config = dict(
    norm_eps=1e-05,
    init_std_qkv=0.0305,
    dataset='wikipedia_en',
)
Each number is 128 + 32 x the weight over its row's rms, rounded and kept within 0 to 255. Layers, rows and columns count from 0. Numbers have three digits each. The size before them is the row's rms in percent of the matrix's.

# v: layer 13 attention value, 256x224, rms 0.0611, rows 158-191, columns 112-223
# o: layer 13 attention output (transposed), 256x224, rms 0.081, rows 158-191, columns 112-223
# q: layer 13 attention query, 256x224, rms 0.0663, rows 192-217, columns 112-223
# k: layer 13 attention key, 256x224, rms 0.064, rows 192-217, columns 112-223
v158 106:175097111106113140162171176209115109130162103085101072152104099117098101117175106184136124126108144147120091163163120086126109123063142161126151102102100112111126099102154100096119115130173075086199112139152136158183178141124122124120145151079090128167139132112129126148097110148177139113109061179095149106144103138115138135162191216097
o158 105:141108117131108130103153151141115125155166135146090088188119101128122077160148114128149175130081145144154126135133144085125077108070099149121131161096112099067117132074177114135158105156133089132163149165112138106119172159120128137111159093069037141138137164120110138095105060136117126134096103162095091096137107156080154120177129157169
v159 100:145147138155135094103144098126158129190138111094127130206094137131155083112084103075156095129091142148071066192109132149161123174176158140132194158173098128177135133065135102130145081159153091132171138153130132137147128111126145117160121169133139067121071080113142164154113147104113131157136147111159152099132070119110137145049097126183
o159 103:180114224198175101074120107111165155167171121132131180140094125143148057103084087059132127075099120102125057180143130130133139140134165164149212148186113165174148139145139142163173081156120166120169134154133111124172114106133214091169121140141093139122090105106164141157130146116167140154086142136135135137120061167092175113090112098160
v160 093:134150127107137125084123142109128114180161093096115188126083154164123128157097096137107118140110142110125154113080134146130079191085159104124172130131118093149161107128168133205135159119112117155147111125147152164131059105122089083110122145126114154169156138117178069123122133143082120131128180166139089097130122088116139169111113119166
o160 103:110165116185089111126151168110148138191132080152139195087055140133090167127142123143157090096095114104117069131130129155173079113165153096123228085179080133130142128176132129168107121102103141155085098150145135106150083162082098080155110129163093139143170089154149103180142142146128118130107151154091148129088083119166128100101120148104
v161 093:074087160062107116173144198079140112158143194129127103112146107107082140154130171160130114131182107105126051105080168121153145140112080092164062093134087076115096142120156109133096024116160082131160148159102139083132158115111133121108121194141092191140108125156169123112129116127150134146109123098104100096149162153130129111123135112126
o161 098:090113110100080154138120142094166129114158187162116152142125135093066142164098127138119158128145106093123089106138164098143128126085158090167054138122121091055142095110177097136092074167097122087142175162115134141160136121162139172105111150140106115144121103167149147095171136128181131114087139139113088123172109135132141138089177046120
v162 101:048118100042108135126109136125104079132163092166149086032146149109141175125188079113073148125142196068103163140139129136108150143153129136098043160164122131170130125146105129152133166093144103178159130084164095079117098073129162116141129195108092087143122105148138140179084135101138112099135099142125110120141148114135084148185098148060
o162 106:039141086050126105162138102112142062147062134123096111106136135127094195168167140094050101073149139073143141052110100148103121117141100146108034127164090094137156106155104139141109175104132133117104138139106157141145121130136092144150096127092110103127143063161142093181086151154122127127151108148131152124124103061163127178134103145084
v163 088:157098152131131089093133141171158161059121116173106137117189063081131100101094097121140153111121181109060132111149105173109140175149108125176089130123093091127141106159112157102111118169111075135127125164128108084097153137119096131107151068131152145077122097162089138154179113092149147129122139051144124091145180164081072104122105188165
o163 101:142133150051147121109131047138156169122132119178082102116152115118179142084102153105148102117120121151090142146124072142062124189169133086121080140078174109167123128163094149111128115161129072143128118135173103145096140061112141138124137097084170131098119069116142123129149096127100107130142101095100123140146160106090088115116113137134
v164 102:129145103162151181110136197107141153155136120142158127115168075049153112128137137103194145138124189155131145124133114137134065075132123120171156101156128186108088179128161177131112164181118090148142058102110115134053083160195151105119150100138127145127161125113106121082130152146074114172204122151078175139093142134096104145102160104140
o164 103:131106043157078181120126173142107190171153142179131176093127073120109127083138132122218163171100153117140141129140091176158130130112117142194127082166104095108129141158107159111119119137137097093091086120117126125069101139161121110133182097126142159135147148134134105140114120086090136108173099131129172117107150109110104098127119154132
v165 104:147111146126089193101075106109100103112111200156197085073126172097159141133145138092185148154137125120143127094118105128113103177159178118161115084158146113154136173128137107160124108096090063115116088171131120158100197113175108106092173161078129168120158147161126108098086117120113180159116108146137118132129194124186185166105155142151
o165 108:150126099105081132084146077145155116077118182156173110064096170135147156106110170137168147126113080120162144100135106139063159147197165084181091122113148132164168143140169105180113112068064126150150051198136121167121149035128089127078135121071111114178136104142154132134091129118129095159118110158158147166139139118184164158078173137095
v166 103:108186106140135155099110127088123135111103176191140098099089144098186063179137132141099199126170092140133125137071111179125123180121122120208051119092121121148102131141111186106147107169158098119172153090094122122140089124105086148094111133131119151118142151097175101100140089109089155177078160130103117085135143146124138071117181101145
o166 103:124144082119035139159111152151062131064096153142150101109124148107165121111134124131129116176116090045090112130092094193175098148122144117218098130096107146114175094114148127109129118109145101147037145116116164135106075108120086109124132144108124106157130157086171144095111111139134119119097106134059131104140167142120137104098191146138
v167 104:053120104137136127155164165177097112128073181103110173101166152142096131072123124171110111113110107093163141103110128083110083095149165114094105103150124133114105105206175093128162158077096101132101115144076093150163120130195130122110140101119166136119154108116138157118113058163105170127121106116116175135132097052099115172130164128160
o167 109:111183077151111105132184180123109151192065123120144116138109103120088178130144142158143152149088089086166128087072124123155107068134123114061133102162150132071115119205160120130083139111104127147068097155118167153161159164116148123121082096119168155068185094176103104128160111132111173122162143153138167127145125118158088132085170118136
v168 101:150172176156158144159102141107152101110152138126130102084148181162134176151071168191093113140108125202114159126130140120118141128125175086136069226057159091093077089122117120139106124096136132114138115142093174124181149150104139158093118179076105139161146166134146145089146086174094139107120199109113122122109156130148143157117099136131
o168 105:111176137134104081119092153115171113137154085184143109094109138123086195152084172178091144139125113162107141139175171112148161122122190071123129160078139129054095120105117139139107117106133175150124083140126150106143157140098091150100083168094080090150163095152153141083143117174189108089160148095094126121110090142132143085130161143127
v169 093:131047143054090187158133106022056071151130162124168107114138119213121146124112126172118170115108108118209101098146129083159160074123141118118115083155175131078101145106157128136098123104155153163113138143128119127120080149159110077073138135143153112118135147131120146159106135112144114134169129153144164114079135153177144143173176107124
o169 105:075097152071097151147173105112129060140097160069128114144134118185083183153179131131063182176161069130187149094111169142151160093113103121158128095104112153083133134104101102176116109122128149135134109191093122184151079170155075178126164177160121094177128155147111148137151132140197108143161117137132169148092126095165144137130124134118
v170 099:091178116105113134089100117186155142159136109124146195093153144108131132194219126106128191139144156110126089176151137128116144167178061188105149182114059121110140090179077160190158139185180119146108145127116131186140110067128169195097104181101104098183120142083163094095103119168079133130149181153081099072123111144163197127076097148099
o170 103:113170080152127155150076161133088157122151112115144132099174117109187168176158145132118117116119196131110141146149121075148091139166075160121157100174068091169156095130081163127149144122137128118099116143114107098112082161147168115159102085106053110085188103091141137124085113171093116111147119112096130056096110141170166061121148161074
v171 099:093120149166194121127095126158113160168125118126103164138117142099150112172146108095157176164185154101115108114092089130096134101189092077133142126225103175132159111169107130152080157156152155112095189093135125133209125134090147137172157112162182101084114101143175104129137185150102149143189172156121154135077071110116128135076155154174
o171 099:138120176153177127115140081123119172153116089080149164183128124147133078102174118115165158111151155138080124128148079113063109150144120126127173084189112164189115091135146112157180150079139137138113114126147081164183102102193237153135173111113157087082138090121176149175102141148094147125156168158145172104062104146147138094123125101153
v172 096:139140115136121176125105106080080110087126163158127185161103125069076136102109103128145119162139119132128157066151141070137131159151133101130176091145179192122161136143115100091107196141155134088135150128146119172056149094203148137108188137137142134078162133125146153112113127107136162155179106101185090127133102145119163155074189090127
o172 103:142108118139137163182145122110089102108069156103137135132084107159129172099153133142120096156103124126121161041187146115052148137140131103110098110105161150136148148112133113162095153087101088101134086137120132172105150079151112145098192146146154079083125147097097127120120191072140149149177112108157152111143134096128111137093149135128
v173 112:141184089110058111166172179112100126134143149127149065121077175142111071113137161150192147134137104104141173110091118121143088075161109105117123128098166091164098173145163100088118174112084121079149062107097136161119190146130088161079124060081145118143110198146116116130130126137114103131093098088090200122113176156142154120160167098096
o173 104:178151086163075140113206152126088063128115173100142054126113126111103086126084152127126138117135088188144150146103160118196115020135103104150139143138116106156112164143159145141110145124111126127137091053101152151159207141111103123095103097054152127174104215099082149132140137117105115138076166125110143150170137092092151149180130086092
v174 106:167153082103115059105175108158096162091121152062091130126202122106148159136158145135145132111171199152163173150162149126118109083139087189142150072161095105129109133130148125176131139162137048150112112112135100147060101208142180122122106103078108144066101134123116099101109165132140104100173102155128088191149143155089114136155118137137
o174 109:122133075089104082135117106176147145139185137110090131088143115160106117130149064109172118073143189128160132146132186097153155097128119213153165052178092055141125143194133129116132123154146064126156072109131093079080106146112177081144108113117122174132097120111153106151076119130108151110161094137150157201155204197154100085105116137074
v175 097:110125156098098140127075106104134187086110168129072148121120089108194135186094126163119118098068147134159115084165136114062192139101097101108138127087112116099153125135126140159140094117111125093143215137147127151049158135079117127094088082122156181128171161123164136114191093124134155119067099109202066153162166070165118156108118077131
o175 096:113120084089115161154108149113057140043090134135115121122125122167187182133093140174154018172140133104107158138198172091117176154092181070097111104068154097106097110140141121102109134128107103164144151148191144076124144147113153111113126156170096132090201138138095184139169090201117134123120129110150117131142106110156077132152157086107
v176 095:134135093131096207121174140194159151101141178114091150161098107115156149158106105169157111110184176107127091111106131141119118136142092126106100146072127138134103103070169125154135159155128138099169153156143179094178079086119189145129121095090122078169152123106147143078097145169130126153118132144148124111121144100121235111093132127105
o176 096:128118121163088174103176207152041186106131145146115146123151107147143119142112109140180134161143186123151086166163155090112095180129132141103161168119120150102109088110162113116107114139124140117080211108137121085189121127110177111124129129139103125138137102109150145129151136176130130142095130179137065120165121154125158090146133115136
v177 103:112044114044124151137141073126115126094109179063087096163145122146139156113195108164123186116103101129157081123152149145141083102169108155072161103147120124134128116105077120113108204132138151106097163118158162139161155133117155128113106123159157058118155126130116145068142083195145104129160147146152134068121173095173151142098121081094
o177 110:072064086071143172126137115153092125150142184086102123156134116121138137154111100157121173178118145121185156154124116097135106151169089131108169117124121131134158138187080130092129174149104154111073118110148100149197091145068194124105129112140120098078144189119106158165131095179109129171148104167140148114159152126155129086153139169116
v178 106:120078161162112215163132123130100085133108125104076116155165184134078115124162069127061180152089086172119135112151121184159142112191101107096114167101189110127104142098065136125140169140151210154178099088078089141131101098067102126148087023096139110165133148148156144132101161169158093074128126137116134139066146130144120156130152112114
o178 113:128079184157135199106064120174103109092172126117133100157174159064134120130138107101100174107110145162118154146166139165152119130121095151112082175046145134114133150098054169154069112133161177117156078058104095183174086129101123164138133109075118136069148131123161140151104125170142128105119122135136129119123126092106115113158144139112
v179 117:098150107206120121128114145054090159112149101139104140171118139102143107089070195100180102155153119105147103115132149134142135106108048142174160086127145110155171085093182131106126120140115150150145143164127131174106159147169133113154124143130146177112144102087084088104101152107136151153080142067112113101151116162128148141159197141117
o179 085:114109090200114170130175188099066111135110134120109089147135097085093135074110185124182080145153099167140104131086146131115099082113112143098153081149078098119143129105133181124095176171089109145089091083142158170178118082123133057137179116159129080105146145120084129091154151081152122139071158093121122127172119136105143189151142108147
v180 103:145117160166213193138074090130123144134169101170120139093205157139097148126186077146138128140113140146082158128168099144122133127142133184153071103142111164118123096161102163157133143127103088118084129144100110123144100065152113141153166139140176129074162111186101096184106113128088139144207131099135090113159102146124161127143166137106
o180 096:132102078169121131103099065126169127195150109119162149100171144057125139140155126131101156092100129120093169067156093161087187146107121140100065116101159154135149113096064147150124102116103104157129174174070123207059105074125070172172150101125170093111142081154111126033079145078101150132195121079108114072147179142139149117108130191158
v181 100:111159145143084101101143078146110097131024123118124103073133172129163081144183179146149118109076066143148104146081143155129152126083138113082098096146121102141078150108105054132148078114058120167141177127069103129153188147155151158068170191065137139137140079121189166113147109126103152175113126124087154125151089128120135144094179102093
o181 106:107164103205098067072141191159129138082122152103169095129109133103130098206142144116151121197108076065118158108086148135147153141114164151157071127113148168103124108159165070115173140130112178116137112149124175150158174161124149124095091140065084081077148132141125150117194082146111140147108153108102126140096117152138187142094139078088
v182 104:105145134082142125147092116145136109131093145127121138127168098110120151191082146133129109123124156100121083091158147043117118107113080041134072168069113153138092072173156123166178133146125128097128100086149164086108202121102162169158144174109178076130168153096144105099139134181146129123149091139131106182106146096111119118114108142111
o182 112:091136138104149143123125119142083169149091177158129143114111122150107173194130158209139101155111194075099107059159130091125076139168122075138130077072114100121103104145172118159131118113098084095120191084157115097137186154122179138162092162139157088112170103164133102112134123183149136101142118129133113107163125080238098103124097076122
v183 104:119135143128073151102129204120119097128144191140130154160128073194170121096115102153158111112142079068150149137147161127101117116150144124083129163060087106065145136135177166131065154119120197139111091088110122146091119100109106127138117092138173095153094164105154101073128117114133107124110156155131099139161128101143165141124096122137
o183 111:121136113122090108100106215106171122110090141118144166174119126173189184105144134082055135047187115111121124122109165112188143062121103079116161149130079125089121130101153108124091159129081183174094163101112119137161119141119084120120112139140147138096136137178113104160151157113153154132103201191123158085168147102142141115152135176113
v184 113:124111098150093152204142113140071110121171113118133153148135140073095110090148124135108090124129095114119142139122111181141118104099128182065171068152063153105114115209169091055134119112192077135147077166145096145111121152174101137164152103133115172164135133060140131112109130103135120120123075140157132110114098115107129104112224167179
o184 089:066146101114093145124182146082110099167119109146129110161089108122057118111169165109171120136125109123170163120146093123137102086131140124065128109168113107063097083190142088116109123153186128110090117125119124119074080186123105157142171100096088157093125131120090120125143084109124174125138121133142159142144113112089115180082158104145
v185 090:152077175081065159141163122113069134111100104102186151113085081150118058130159102146092122131127116159125081106106155112131162145086142129119198118168156165045105145154193095114073114091090137117113077142080112049060097145127114100157128099163153127077087098147192155127149180109125102135135109159116143160122157169115102099105130178165
o185 101:147128177090146108082182075127205165114159147117127176152113080218130124123156097092119206098153090152156132130085119112108129151155106118145133160112144209079104144131181078107124095104111161088165166132133144168120112147171089161109157132100163146120111148165169137153171079071139120131139128137103184165098122129085123129104090125116
v186 100:110179136124139109181129189101132081205141125176118142104114094115112145111168218150090147131050127185113132119108117072143161072112042114161096143152115111109133036160118189101115149116136131115176153102120116129167108062186076135155164173155105103152128159143160086081180077126141134133187149113102145146099111098095092161117128163103
o186 102:095154096155119106180133228075098119171130139178171112114084118076071117101172142157102159130098115077068116080105101114132157124077066108117082087149089113098117074111134167109118163110087100132104126158129101154127118173216098157166088121157080116092175140148128104066149076139106096086155124104092145118090122106100088095076116185116
v187 100:156082125146129154121139128090156086105119173117170134165137145140175121068106177140152082122158101161162118125125119109136129141142103094143051178024120180110107082074146138090116098074123113150144141144180150145168223112173128092162160111138120084165137112130106136132128133147158096140093167131101131155105166094129175137097128147140
o187 101:118071164154109139118148192088104109149071169154162093131134138116132135081115181162152128130177120132123112148076131137149143104133136127120105158115114145082103055082177150073131112112127158106129145105145097103147157099117120142126118131127082083162157129118141090147118123143185165133088180133172130146167135142141129175087129144145
v188 099:129189127101113167137155166144115118109163104101113170150178079065092204086134164092131089147173129147153096167185134128156123151180078094169081140185065128119160131064109144105084147141121161098129126137132154134165149147129086153154107080154160142145130140115086140161101144129139100128139121196127100109138148129169140157161091143121
o188 107:100098124108192110159136169136114093122114153123123149177164120031157111077146155107136123095187153107124080065151137140124116163082069103126109132195091109171137137061153127126125144092131096154129153133140148105099106147202099133115064114187114120089073135102125105132050124111106160127138147174150131070202173155167141142165123141120
v189 095:127115153113116109126103152133079140121128095177161135089116063147129190105190156078093142158118123131144124151070130084130134130083115104154127156154121079111172165165094098155164161121073095107123106142096103107130139155138045100161141148120083112065121150124150104138157074095122106146135135142110193128140124093103047100136107111151
o189 099:134145148083146135120146100120105108208176136091172117148109093131150111118184137124091124089112122102120098106069043108142115149164071074129065107134118114126147164135161119096130130128116109152152100123123133183128153120107086121131094124100183129107103126161112084128112089096117070150123082100128142112108109091102085139153122093113
v190 107:152140073144135137170129133139082133208159131118181180150133206079086095120133062149094166151162109061158128092109162146140076138117166103208112087150144122192144162146087108117133097144157104115189135128179101109177122152136119104103140140081145150116131179124155140157097134083157140164131113156133117108077140137140152095089205116164
o190 093:120085181141086158118162115128065113171103144104155133152095143071114068103147094152135156168085060095143061093103139174158046110155118118162120144103094121159145116156120085145114117120143085154134148137151162169122066151117086139162162113087141121157101116134160137132128130096129142133124103142075156115115144136133128147087175142154
v191 106:175121160168131160104197129145140084091197104136122151154104123159164128102148071144087060117118190097157078119133142147174138131073223125148156142142127137163117082094137107049153171152142145137143131141193151114146100111132134071090128154146039155119120106138083145153129083059150115170106144121136113121125136135108141095124122170126
o191 111:143117097138128140133140101112155098112185115182103127143089075167148144162119084133086096150088158101170093118133117168061088163083134140130150166057150127130140138118084127089128135183189134163088130131088134123124118116147088055164162161126131075185109146139087149122146105070118102133101117149113062160091069165099178115139145212140
q192 103:137142147194156135106137125125136171124155210170141121116078201085163087092060124206174089142167056081148062169094123174134117132139190125139137103113112148138124064139164106106104135162156159126126162133133150132160136125123114095127114146111091151150061138064144116072096161121139139162110186160135086122179090130129138166124112066109
k192 094:136055167095151129124154147121119119107117088098119118101110127181106159096097194162162111118167163119206131184136139101091149154159116102114162130137127216122166116081154142182154145160159147154117141130101146157088116099120142115089138231122100148115105156135119167094134116084184133147155168123206149157122148150102146147121143144140
q193 092:113173073111132133142104137126119167125102193147104128135096137115140168184136091119119129170081073156151135139100130110145143174098114165169121175085122120141162104136168135123103061162139093162146125141144138087162134154128126131103124132152123127127097115127165130200148167182152130122077098134130114135130173163075078139093153068062
k193 074:118095121152118125125210172177143144150146136149151199127100155088110124133074092096075221150171168108182120103088121156121146136113114109137141146176128058137103142179202116131070153147100088186110117112171111128150158149128095103147161130123138143171112122146097085216153085087156133133090170180078081128169199077118142163121117176138
q194 100:087124127098132162134112104126109113155072055111135115142195092132080155098201167085129164104118183106128145090160109130111140089151081123106141100175132114055125153152050161128134148141122106096103090130119085163122048138134130128149153087115150106164181116165098118147156085145113124105167141087135200110108087109155154157160111204153
k194 084:146113138163166106094122137087077142143094118152158077112129173168146102153128171125138081179099130172064080155153160154144128140110125152115104166111174195179153137143089121107134113134221190138099164125083143119121135098166130134107143163098112102121130152129151111075136120108096112172106128090120137143089078174105089101129149096068
q195 100:131064180206124120107129131131117125110127096192124173139090140114158125090092114167128139142173139109098058181106126210134134113111172110124134119132124139129129117118142133115085137119160168145086163117112118153138129089093144073134127154126129161165113132101102144088085140109068070176142195149079113112172057126160148139159116141135
k195 094:122089147152152107157103096100161057099128130102077162178156086145057117150141111181119087115122095138171125138115111106155133146147094164129141068108117193159107106114139104125148126158113109117218148115169116172089128130150126119124110162167124130134126194135114164138134124144193137153161151132199169170128145141104144132118125114170
q196 099:093139101029176153121073076150151116146102110106120122129172116159064139132171156117158140077131172125163188066186092116106145106164119147080147113154112071067082177146066135124160097134082121093162117134156123125088092104126133182104104080112143125128172098178141102179164113140137168081130071119156180101087170118131143092153119153155
k196 082:139151131167096086125136111081051167147086158116137057140147147135170126151113163082148135170138144183104141153172162105178090132095111113130131114107142180137182131177068113129107129116173213111062164145040112104146123151105139088120140115037122090084142094101127122097125136124111079126122164053105179073103101141105049099131168080120
q197 089:102148175141149144124137111082099132158105072165127140138139102153076147095140140098129133145150169158133155094150146145090152108096105158071119112175113108070102138137084195140138173149137147098087095113130102136106080146108101131129112123093126175161153121115096128108160101132115086135182171120120202131127086139160160143118135213137
k197 095:151156185149161125133159123098083131099135072119154076105088173192156136133124121198107131183078139118105078116127126110141178117109144134144182159106145188191137100123057143139142137109222148129133094111111167135106141075167129170082074120136138123111144115126131128142145120100107109176116134117167127125089127193125097088140147075115
q198 094:154083144147038096205122144082133096126109139151115107098105110118168185109099139152122113143149142109115108147094135207157167151098165106172131146113155132156210126135191140102120079106147132159070132150094140111087116099123148108150153130169153114133114134094117134056117157087064098105125146158100115169107146125140136113135105119168
k198 105:116056138127136177132136130157183140075156118118134151114168169111115149119140050117183117084095128087157165083165105143114196102200115128059120087158173145097107108089160095089138113151099114130167139140158077081116157166120118152142109099194151177096109125195104143145114128135178087128119112111200084161117122102136145114086117146134
q199 101:138144121109086066166172185155154114095145249148140119155084135101149094102065126139144084097129098129110111177061131131135102133137140134126146137126142130190138084125174114161158093138138112155168098106121159109130162098142143159130129124127114141069075142076148129179113171119131145160061115173129055151201179118056137095083144081120
k199 080:080079111106083132100148158147177145175131129153187104083116151060127160120129113127117170129126104187118114091157130154126076121101133069136095124096146053108099158133119141118060160099132092101106142121061149069193165172058097152143090122079092130138119096143136127148145128139158132091059124096135147064125193125161201126131118153114
q200 103:173094164216112095165145179088127157118114101144135129126087145119155185124065129124101125157147141119116097129083164128132159168091122131159149183120117185168184114138170136106101134125168170166060105139115116118114187147123117093157135179172145121103100079105093058082109162125088036177152201119092112165131133129170124088083128157114
k200 114:133106130085129120126139150165188124135171142136126179173147113118108162075121083120159097063172077018152136131115106148114161119163098069123076126123131126117114130111198095097124102150081117116157178118161126123133179161112109171156109130175125172149136134173135158137131162132170143126146083149135127175141119114145191144094103152163
q201 098:155117110123099094139128168175108092087163206135115115139101160131146064103098092140116123164174076111102096157087199105145103131103139127194160123103164144173164092132189103113121091090148144160114179122126155104130181117135129134110115172137099137067107138108159160137101187125116131138073085147112076111139137118117074103141158056131
k201 075:097141081064114133093168176094156122145122121089146165172198048096088108109142186037136051120167102149127169110164102141081087089140087116115112094100147122073095116135168177133105144114124113138125106118072182156118129118062131116161142091109101141168127164128165151109149120157134157151147143144072133160140125050117152137102061177129
q202 086:157077146133108040167140180107110101063124176148123128108089116112160118156124145161120132144186130114131085143099174111124143176100181165184158133132120187207159085097162109129139099108138134133094140130126181095153149102122114100067128165152128114073119132082185141146126120143151138123106154160092056138149147143117076112134149071125
k202 080:104068070116116117072117102136233139150098156120139137133155073124137134108181197024201047113170137188107133125132094132104089115159082139132145060181157120119100113117132119118141162158094116130159100103167122091140161143097152083210142138127121092125105172147102175168147106183154164123102142128122149176222083056129155132114079152140
q203 109:094125176064163161079169062119153118123115181140157060148122138138170038133138166130162136126126138138136149134132082111094093123115130118091098136128173093116040094095088135170139140087092112103181140096149130143206093069112157160107114080089094113174128137160122177150145087100185134104131087169170124106180092097087154163111088110112
k203 121:112209133145135095134077124095029116143109164135123098090099145117146074197137135138105132183073129182101125134176159107177091123124139149122144133155102116124116129167085144156115162116209181125111132127098133126114108138145144105091150130128151068121081109120170110095125132160106142100135150105115147038084102121102082118153141125079
q204 100:132138139147144064126175155058138130085098131130166175106050143098143148128121201121108068133106125110127105151103130074105122183133135140149119160111109193169183098116198113122128112137134131120094147160080161109136130126111129100159151136206154090107095078056094115115151150161113129117136203110093089162101171153132107130131115171100
k204 103:136052105112096125159117078152211138131136151114153120150141114073088146137157113109167100024180091086155139121128104147096121144168100094108081116105112112090105130096207094117119151146113064149172117123166153148119152124121084155156114154170085143132133160157126198112133101128147123109118130155172114182162149090174198114114092153134
q205 092:141103187113182081105167110169135151100130187143111112165174167168091098122133124126143113071191143094149122115097119114142086118105140169108160129114166163114140084111180125091144119110102164150136171075108131141163202107176142117118096150105132141099165129183134175142087106152137177104149085188121093109195119109113094121111144064126
k205 097:131165115133128101098052117083058105140121127083120136101119110092128125143145142138146127177114125160109144126141156120166069078179167163152126146131117152118139144173121135141132134140156180110165137114121180136122107155112155072096133138091169095168130145108134080159126173158127167137173106102044132091128119113097029106153096140066
q206 109:131156153112148101077179079162118102101138162115135104119125131152076039085177172096149129111146169130167188156131141116131118123061135138078184134165113101105140092109143109169102081167081140137072159106080089119137094091174111166124114095072100143052149129175133166169134147099175149137113098162123113131167109154134156128142155087188
k206 109:092190132177131127104127104089014106158143124166117122128101122135117081149114116129081118183136131111121104106121128110199110095120127130218137138117145101164128151188097116127191151110187097101092144134123149124115157106166149067084187151149119159107103117111160050106150159165106102128137158118100116070090120126133118120086161070101
q207 104:114158090146149203168123100122080135176137106098112158086164114074101147165154104151137122144121086135176104098096164152121131124170098130135062139061154052095093177131078091138054133132134113146173176104158115086172131172104173142115133093107109102211129089129181140135142112155136153090157073103046150123087163128162137173145163112127
k207 091:190101149134128103143145180041117137118076136116148144110147178158131166117093126140119140152111133105102069129126165118073179142133193107140118145120136137087159112097069152140155079157104067106133093185084117136135164041072071166132094098102163178144164101143092068132124147099115173079147178112179120158105154089100119082164109111102
q208 108:092122147070093125128128133162160138156131187168104109131184080178128113140166092124145150115150129136175182163124090147116100097130143131108081111185152013112116141114090155180089109130112031129157157098126122070193029110071180110096132136112112193166126112157116146178162139141118116106096131131144172093149111098110141128150129089162
k208 082:153151085138119137146187137136065155197109119125190141088142146056146151153118141124085169166102140176096143145114146128206114111059155116134133166155136145109160128169078169176089164157189121116083073114062125084097110144092126149118156098089130136134091079114159090135063151101058088141130107118123113092084127183104131077138239090139
q209 110:123175103114073157125134137171068122171155104083120096084155161105152184097104083099090121127148155118122154151130117154148144115199112097130118118156102126129179106169097097093110133130117080159107089166115147145098138161129075137181077118144136183137096119133099118107100160156097063186151103050135145142128125145152082096091157142161
k209 128:157075118129099156113154102181210100090134100108164116159136106130142146077127138091159117069205132087170149147082116157106148138137103102127101131129139153123132118084177092100133098117091110129167117137165093133128132129121113163198108172146108152111129141154116163152116105114135138137116102128128106183182158148155184139126097173160
q210 096:070121076115133130169130170151156183110108043230131165085122092069095135134186084154119172098159208088130132162152097127155132162152168116153126107147083148157122112140096120111089080114198145128124123143181118080139068146096100187084162177139174113149133104099124091200142136158164114093148124132079171096095128115134142136164129134139
k210 115:105195108205143087171103151096085112166125101171125163183052107092147141089087114185112160173158120086142099137107157126133093099085200192192193174119086104171132148174119140153110147128146138138115126135156159098155130136124092089102139100126126161143103154116050136104100164136099158125075102070124157144064143080083096080121111155118
q211 090:098121082139108126191115135074120113109157113121104109127176146099130161145097141119057094096070084148074123111141130118128152152170188125163123116102200140088070160172086086137100110129098089068161173150116096124062166150151149117129087113127065167166124094136151157133139166147158172080157108094155149127149090162154097131117119095144
k211 095:113149116125138154108087139045076099099144145093126148092083164167182104174086079147171183166155087100169119128125137124113133128132163137164122127094060149156211110106107128175091112096097115130133113115097112143102134127154119127097157176124184100119101096050102116153098129123113113151126110082107104131116143070138029130138091147136
q212 103:115126124116154129123095139142138166085125157166174196151159135088065086075107084169153196131162114087124093094138164149142094141153073130127159114139100083118180147101119132148144206147135174095139104137153123135101115164178124148132181158181203139060165117111071103143127164096095106096145094165092101121100095144118120117143137112138
k212 106:135166186170175140107156115116111101137155134091120141168109069175121149168122073126094135155123141160108112109157186168166123142114135159110149144045139162117150130169126088136122088155173146112144116139119207170115126137154186085102116136153149184144132131173091153131097138132134092151186135124124116062074153109134094079118192109144
q213 111:137127115120095158106153158135160158140152168149126114128096189066133094126090136099095121122069109142107140124149122102121134139127086062089093162094148112130087067121096142099115163076086111101146121100097103092146163064096145182137085082120076174156142112145135138120087108138182102135081121095159155088189133154125142119161078171124
k213 095:070146134067078173123156107104157091120134167062105184154153119139089079173150156100073138068127153140147127147107163082087176102172087123102116108111095143073124146087172115099117072072117119142131098081113160132106082133124168084052150108126162089180194159121176144203148099111164159139139082143133157134104143103140113196185127228154
q214 099:137121128153113146134126098088142103127146175110124092121196150162133141165128202114084130181102134180123134150176134155145151149183137176158142103132167130162164103161094146108109071151119092136110141134135160149043116123120121149113048175094096119132081162157170121123146107186085135117142125060113084081154148138178095119117120095105
k214 101:146113123105152130143145181146099109147170100124108130085126113141086121130103172136138112132183156131164139159131105107104108135111107135133084163149091091118126053125113131095093143133091126104091112092111097075085159135089188162093159180095156088149148092095106068085151091144058108071096158155102149188149195126115108190164105123161
q215 088:160151064078123113131118145170109138153143070118102086106112119108111094090152141158156137096109090060096146094100108130122079065120137121126192132129162077160133188127092089116156112060140069126150099115134138152173127155164093152106149121161115135127156138087149166155087097057174176124076096149108166134107078111092100134092134141152
k215 101:122086132132097131152135134157168162081072127121165086162113169123186117165098112128117168122181136125080103100127136093099126126122191073155128154102168157106133066120112119131212104124140132183113130102090170130172110124150118097159179121205134169102161179137086111115108111098177142222120124123152188145090153153109153103105109133152
q216 099:138138149085105149164135059107145068061146108112112156139071112195063088116123068130139137108129102110082129134111102156110132166030131100126180089119105111135182169147115160133154182150123100119173169148116097110164138105111104076137113121135139126113125104129141162109108117056159116099074136122184136108098083125157125137146111146215
k216 102:126085116139123104171132135118071157135168194060112106081128165132178106102067098129123102142129141168069078147166172116141091222157141094126140082148138133131141144182143111165120132121133123170101162178154132162085186143152139092142147167127158160117092132106147074107144155141100116108148105109131104090143145180132101106136188090097
q217 093:112086087183093137199222155104101131103105069182186173164130116130123130140132119130099161193145139093140085148089127127173100144061081130178162081204106082102093158127074116123149143158203080050172107100160159103107148137120071100121091122125116120125149120091138124139170141118131095167095125130143104140154075173128123121137139101160
k217 109:060184100162101149133101179107046112154158135166099160139125135107119116138092191116124096125170174111116122150154166181100099168131184171087127134128063170105079130157100158160089136164124126118122133106091131120132131075134103132099125165097111134186132119070193111091099108116117119136118123089127138054083170109115108127138154153156